config = dict(
    num_hidden_layers=8,
    norm='layernorm',
    positions='learned',
    parallel_block=False,
    init_std_down=0.0,
    optimizer='soap_variant',
    final_lr_fraction=0.0,
    train_tokens=257500000,
    dataset='wikipedia_en',
)
Each number is 128 + 32 x the weight over the matrix's rms, rounded and kept within 0 to 255. Layers, rows and columns count from 0. Numbers have three digits each.

# layer 2 MLP down, 192x768, rms 0.145, rows 0-67, columns 0-95
105125115187095132134099100168151083094075161149105124087092141095123093152076145119099124095082082093092126111086109127098094071090112120112137111079123114127128065077130115144178125099094127137151123098135150068080153147146087144078064091102097142090151156118087149098095108096120115128
122138091206134102137150185089117145098111172172207118117154122115112138055091161109113138133109103137132100121106109136152183092081073152137149158149174158149155121118175154052177119182167143149190180149177078111089104085141139090127121114129134163163148095111150171180156153169167109148
126102113176153108129117079121167171184156164088117119140100155079151164130098126064130113086115172100121110135106104122192153095138104087092106114092130130099130103133169121158143191099124150084120159142177076147129171061065062187138151165112149110136105137111104123156150118123116223119
110101135151152168108109138104145146144062106120170109155086175148092128162155124141080108113129159139125157161124085106116110141188216070105163070108126089034169096152112128068123109092121124161081127088122100134137147140220129152134123136106142128130151152169147111095117129164094048146
118050131076154143129131117113155165090137156148131111115115136042099185097137126101139151162117141093110141113111172145187156129109177118128155165111103135151075130166136145098105088158134110110137191137121146123121117130141140113129090071140164092123097155122146134119110099087105185162
127098085057131145168115102112170081157136134150138119137180134132129104112187171079163078102160148095132088168131119164103120117063129113114143142125156101172084142091107107163134149101143109099130138121121166126132048123125124085146055170116148164086112095093098149111118089131137140139
155147131082123116100114090108100163110094141183177071139136148101107182128101134137095125133058154069130094078109091089102166118181060119107127106149136112199175194155165102168129095147055095087117095147142141125099120124115064172123167156142141110101138110183180129120112202090111114102
120155165137062074152178114142127105135116150106162145101102158131141141178104147081115121103108099126125125177115176135124153137182179105112094123118106185090165189077168168154140113162102163133133147123071141114059096099071128139100128093163123158122102121153156142141148183135140143112
143080143148110132126135074109113103189109105157139109131132118125164131110153141118140110146152154165176157147081164073179111099136154108146168152137148108117156159106121165113065164153176133111122147121150188094170129063081124134195168173132175135123156181189143101123124122186116100127
169113125127113116103139146116107142091117085101068128140075040123152145167122081112070129118100169088094115099148113164126086062122189164096068168089118207173133157142164200136093150169201138111147107127093060137122119109132117110092195170184150124150109163104105155151119094068159139132
195158192089107119107085165164170161150176163143085117150100175124114158098111093142143110113159083101085081185141124175098112118138171162156141105163158178092145128099100136117105120123095135158107138132161087144104089159129166137153109112166046140109110153152134147121124058142127159135
133134095095098101108132186149173136124161142122154177135154142085139091161132062167145164138118157113159176133096098119182140088097166131102148141078135183135108122137161156118108060113152116177078101088169189147148162137085122133072179212108116122130143170097111167123095157096142134124
149082111083183096091138158080125187213133092105146088124095133140149150136160106190146206139138120108106133143156122073126111167169126117148151136127103160056092138120104127124172167123131089171180094161118151169126094087151146077150130108155068136164080109158124136124126085115183160163
133046127127127169152132198114127150121143087127162123102053214144134105197158108163101081141167161112140104095101160107154091128175156136175160168136126074110127083112136096063151120092121176102158164167152137138164155093126121162183165123125141132098143123091120149127167134127116139142
119109132114121124151107181190116134158164094087173146081153068120154097116079115195087112106101094088116155082174095202174165173157180139088098106114134094182111143124139100136127161115098122075093140156131148120176182151137134138109148110092122179097098120162091149088191125122142089153
102075120143124139123163146139122166145141099123111172147136132153133136043122077170112168113128102113152180155092103103153093148075171110171157126127192114144099121100163180099145148132086070133134153134093131199121138113188116106108136140106083189093130149123123087152181177130071099102
134061128140172087135092223132105163152077074166140156159151147127104131151128139114140138091139109145200136159118103055118212167140138150140148127087102115140133137141151163106202124146109127175124065119160155177155048103167186123106089123102097081129108111098186072111156095058114175081
171154136134100091129148093165138112202091126106122083196165048134181158089147196103153112141110130177088102243099128083156154184090147139146130158163113138134156129110096106185118108173127142104151152109075142101121161109150168102146170163136115119064061104177139062076123116150113176125
087145144120114072112113140136120113148149117151175129119148152115158127095109156098105131151070166183123157107101130172093151106151092158144110099119142134131134073144167127180200044129126081128122096183121061069106133135086158110168132111088139145206125097119160161143140138152125123114
146140004151125062154143080189080112145098132158139108155042129128096152105129086064124115081162102142108122117140149139119136166097179159127093206159128144162124128086103160147056182127125143115112146099102135089147209066116130097127088158099117139184163148112103074122122174085165144122
109109156109115105139113109136113144134080177102070166112172139217106142158101127121134140141121112132146160136140143114142122109099144159153087096135095115083189136163164168111145099106131163142160138138148171124111081116148109079125141144139159181167184150147163178088127169172115130135
177155136190138086093147185136099173108132150177123133124180099099110116086087204113106103087106081145099118080137151140133082115136159170129137177187137159173060099125175137119042141105118143143112115160099092151081135068129153147121143106100135094130137139103136090154216108161199071159
136146064175124091187115149150090124142146039131117135105127124178116191124125145187135117146109174129143109105143094138185186165126143164103106083192153077162094150162136088139181061140135088114135069183111125141115147144119159086110099135161139149116075114107157152119193118042108166155
204129085159146127081102117122158096116160181135123128163113125178110118105066127132137140099114109098117131127151159121145031141128067178062103079142134120063120048112141085100149173108137088135139057150106146034105107119154147101132088125218077143150123157174136127119099126130166097133
207159150128085138110143138103075097167084122123151175173135092103135112138136156084103066093100131130173151092146168108157149076166181066127126163138117126118154141147109138179133096162094118158179096126083137118063125085153181158155111120102110091162133102134120109171137104072127114115
128163156135127160104158119145122136170142111147059145144172150133177129102148147104118141098169133124092128082117153095102140107135148191093092109092074115131147122118152148102148133122166109131124033146097113123132087130090096103129084125126049114060123108129135124151104083148167137158
108157191166144092147122150134099088109123148097151061113133153128039142203139136142105147136174118179100122162105085099096143147143080123099123134177081150105121106178138137148090128150100168154170173144153157089130112138112157155130070169147112162137123124154060122170142074049121145109
099104171182163130149140179136108127112145127159149132123115151159091102088079122166135070136106153131141108077125118133139160128165089149154149143140166074143126178149154113113195149091122132126147155136121065126111107112147107150140142103129133081108160137159189143110176124124118109124
099084172160142151159116110115140151177171177134081095098102086116157139145088112154146100117172131115148119092148160150174144149146118125142143142081127156200178144141125113145125173148138129080158112128159137136146182122127080136140141193103138154117108131167088153167147138142180193134
173142145114087173166149092111150128146150119078068176115173117119122136117105109118140117144083153146149129092151092164172107136131114149055127150144152112150146164146091153135137129106147136086116133140133159084089119123184119096101149174205179208089080176158124146160091147115146134117
122201167176131147107090078114129106101120169134196192118156138072115099135097113084182106093068167095096108156143160107102112112126129109128116101089127150163102123121130112153118071150095081143131152143162196173163187117078097120126102116101161165085143110113143052125151103161096143119
137123170124057118072147119080096087123157051172178099095157081107085129111129140140092156165127064131095125130118123127163125139159146137128146117099146105127108138110113109191118100172107189096174208117096135137169114124145144151166138107110113059144138132091116151136137113109087137108
133148121113140129071134113145137141126101162121125130156117080179140097066182105102108092149137175113068127076064117197169106111161119147163166118141140097144082117144121178082102140111066119196195151148143187125130083133158101059134128064138167120123103139120107108090105122137129139166
125097166109095150060156155129114151140126152157123162129119097154090135103091155136145120116139090108097142163077069126121177167137098138176100132158116146095167137062100114107143134132149135154106094123153165104156159125149077166151161129113159167044140173092171093096123132138143138134
196132145097109131123138132149151127112099153149124145143144099107069079155099154186102107187127123073133078114179144170098159090118181127130184155108105137199112122123169134097083090150090077140121123143134150109115107059128117127107083160097135102148162213177148097118095108159145163163
110071101139142108123095140159165106167115105117092171081040156096086154192128161085103126099166118130093091134091158092131142173126108081116132138200153112078191101078112131128121171102165147133124175145103163147147206087151130122220124155169087105107134155154125162122185062138164157195
151095160092124080127161129136117131146129100112155132151128171144134112075118126133056156144092177146127104062112102105080168122183129050084103117091140158074147091142147070087127104140110157141150174111148160146170123139120096135152087107154145123148133107131170152121118057175122156123
213152121049141165142115130131088156160137124136083121165196135187133218168085216178143127149117146097087180182152106121066094108201148166154137161138156160151112117121123127139151175117131146138133188099091074107134138109116134079128219145069085137088193118090148128153138066134140142177
113213103090154124117151130103157158080137087125094132150129133086100184083142124115128072108128136157135110113186132097188135153159086048107136134188149062188180142150132117164090131080134121153141061140105222096120097099171148117100099197098147142087111060039142085086127137055200167159
129093150194138170144123159141124149090175116109197174115103091159164090164151195170044125102113152132169156106120171084182099138134201139137165120172135127139119150152191113191089123157120134147099153107123067186127090142118166091140170125161103078078092138137122152122135165154132136122
154119192145139111153141094139133163126107089079120064151080206072166125071104136154189120094100123211128108068087170086094112149171102150147145086182162133158112138103126134132114092142149128120145118108130064147140142140140112193054183131171146055087196080184162165142075215117069093154
171112161174161192109097090135143084158098095099089170053100113168154121122134120140115103120163152154120104120109097108148115082149117169155132154092109134168133132189164140178100084163114156135061183097084169144141078139126117111105086132113134154138109078105163120148139200118133093120
146185136139159134109162134174136123142114107116123139165171133104180109143071115146109100166145146106137137105170159098102233126120099149152100082137108079146102125123163145112091113094145108111100115143192095129133106111131178110095118170182137148113171108087140140137100078132105142166
158087165151098093131156088118119140141124137146144067090127107168165126120056133150102191088090126133113168128107170169108116165113130138100128129102112129113119129170108128131108117108139162140131127114160153203106208094078132160079120160064105048119056101114109139143145154152130081101
173172124138055143172170087150150119128119115115158141128126158142119133132099108124095148186161143074114127121107108105071066160109097143150149098131200125134091144160163164078095105100078162089126132099137122169185152173175090109063158176136073104092121134142138174114142144135099091176
098140131105171141130146167138079131083091110144155164141098079109128090118112130073156086118149118149147113083088140073208140161129121094117116156087094093166113168199132090147110136134059169130125143136133111124148127094154116121171121095179095187133062121088181154121206128173119094110
177064121138095097143120111137188185123095135149118118089130149114129123132148141138155102077124107085058135159081146140124155131152110107122116139127111121103161126113133154110144152117097105140062043103113126103079088111106062154144114170049140100162123144144139172131144184161081175113
152093108095090103080121158166049124124103125085166152133144084078078143160173170140133129153142103150136115150100110103155161111198163121126162158035115145083132171169115122158138108103198131168149081088077131141110055107107112139113154129104113101152174120120136118140125162125087119146
153149127131142212120117165145139092117092148158124116100165128113112126096160128139170139162137071134137078130105113170108122048116118153146134214203177140134110139103078155154069110115123099099141165092065128146139121130071139128113178147070102141137160091126132079110110214163108084121
154113148139145077105116097070151067132154115142148098118132118161176121162060154080096084062095127121077073087110150131166137116107118168149148122109126155236076141126110149105124109149103117036101128141102054148059113123167131120075100150144193138143098137050146154160065142108145068095
102154131193172032083138151121149087164157159118171072196149167094111117075184170055145115101101174168146153097124150121117079114144103108119108114148113109104121137136137181158168091046103139125118151163160096144120134141143093153177096131176081129129081163145189174127141156142149109158
092154153104134172164083063171153094165135164102138108099128100122135145133139131104074137175165135076124121138136123128087145139067142116048074097097135129122091162166133121128107102111160115134118103143094109112086129129115094136087102102111117113104106133112130099122100151080163110148
154206155100147111099117110089138147138094161116070089151129159122189112202096204181108094122055133156154170158115113172132113087198064192112129094151135160104175165180097134062174127076115117104145083127092144120073175168152162087104125082116117157118110177093185157125133148140051144153
086077157079078103098113167103161103099160090121076154145132121111109141174128156182098143149051198154135129141097114173168129110091064090140123144136076127129114144101096091135084165100154091142116145106138117129144174176117124100071101123103053139116074144101089158116110152110137187120
123130146114178098096141108121154145166185165090109125150138098125127091126142077081159171132142180126149177138138063191131104164152127066099092168129127107110102159166130126186080120155193109147078168056163179150113091147152114107104170149109115178166132149126112131107127105148110191128
081167073121064091103053141117133143165105208105150164102074118089104048102146112158148120116143128117111162137154139089136143096171070103108117101155110122104116095140139167161140118012133058139130178087078205101121131175163133060128084108145124112118145105182180152116157137119145163125
130186163115152134118126128156135144162103159124172106130103128146078115112142137096095097090111204047062168170039075113172133102097174104111130115153101120125113162214176111161166152100109184137126119149131077140139099136131110152178173107164106137078129136154137133091140120080108096156
087098117136157114166172103154159121139144127172096092111165097135142138135140135148210081112109177141133149118190119148118122183164115128163118154093095074128156150096094132130109125145109150103148120101134080143134133108043088145138111170179129167101159189120102103132110149086123064147
083165061148158172147112108098126120141116139097104167077134159156191097146168196103130130099113142116178129173150051108124130120053149180088094157089094088132138163064078111075113125202123119133053152072127113109142128168069153133126057151124109172122118156097183088181136139134132164091
145083135190136181046071138129129111094197173140133114102084152148085095097098158113162153103159144205150103111167126099101113102109151124127057093106128126133134098182134123131143121219134160124051122076088121072123128097124142095109139101197118081155169083153107120081135140195117116121
106210174161154144134139121099100117097124181142107101148112147135077144126085089185082109144107145175135163118139163110158130072175047158083120173156118151166110133163210124112152118120197120153159142170113160103142095129130108134144187141160067124145147150125136120165108085042141151142
061171161153130142131142168138117116114145128203219124144141133143168136150148185150158102086086102086136127202097134110149165132094137185156136155152122160158089098107145135208155146209149138132134199161147179171151112143130152101126142142115118135105109120124158181170183105198130117106
053153146112120095180121101154112136037102088093146126199151164171151183086137083171148050127099131113111173121043063140151140135139010070104050130180138116115062161153164168121140083052209137181179204112074141131145165134149135101118112118077121162153139160105190129057173078131091105202
149152114157204152127125145125135178105128156093126104153046116178113139083096062074173143113196143169144215181110108128135125033077141148116101080103133113150128096159126102109183150095118129141155121090077111146132174134133105128071136102155139137116118044088174095073174155079118112143
108108136128100131096137188127074111120113168097160118124191166137093118083157138111149155121094118113217117194070114128192143148089098108081116132131122136141181090088152104140098107073103141160112100092104091095131154113179147120109144129151110142113131112109109128182134073098122194122
130137163149175117091082115131191098134105184136131143144159133145141162071201137146155102108108118144145145168158187123135128149170126114065166119124097153114163093127156110106148111144207101154207160153093116153142086201123170130135105144168108144144074114102198086152142051083149139157
123127150121093061103105145080108102161101183095091113093103158122141181154089130051154131166103059090184129114180122124135151162095163130140103138168138150087126095100132130196160144145124146119115156173134088167124167158095101144063113137127128184135154095108122167125141066108138104124
167161188110107152144134212234124215141177125191131168115154096157135069142133077118148098202089171179089151091118107091210154120255093154217090138090172100155109207161185186146179117077083117110179119196144006130159099126158211163117161195072150159079120067198176067021202091065094088139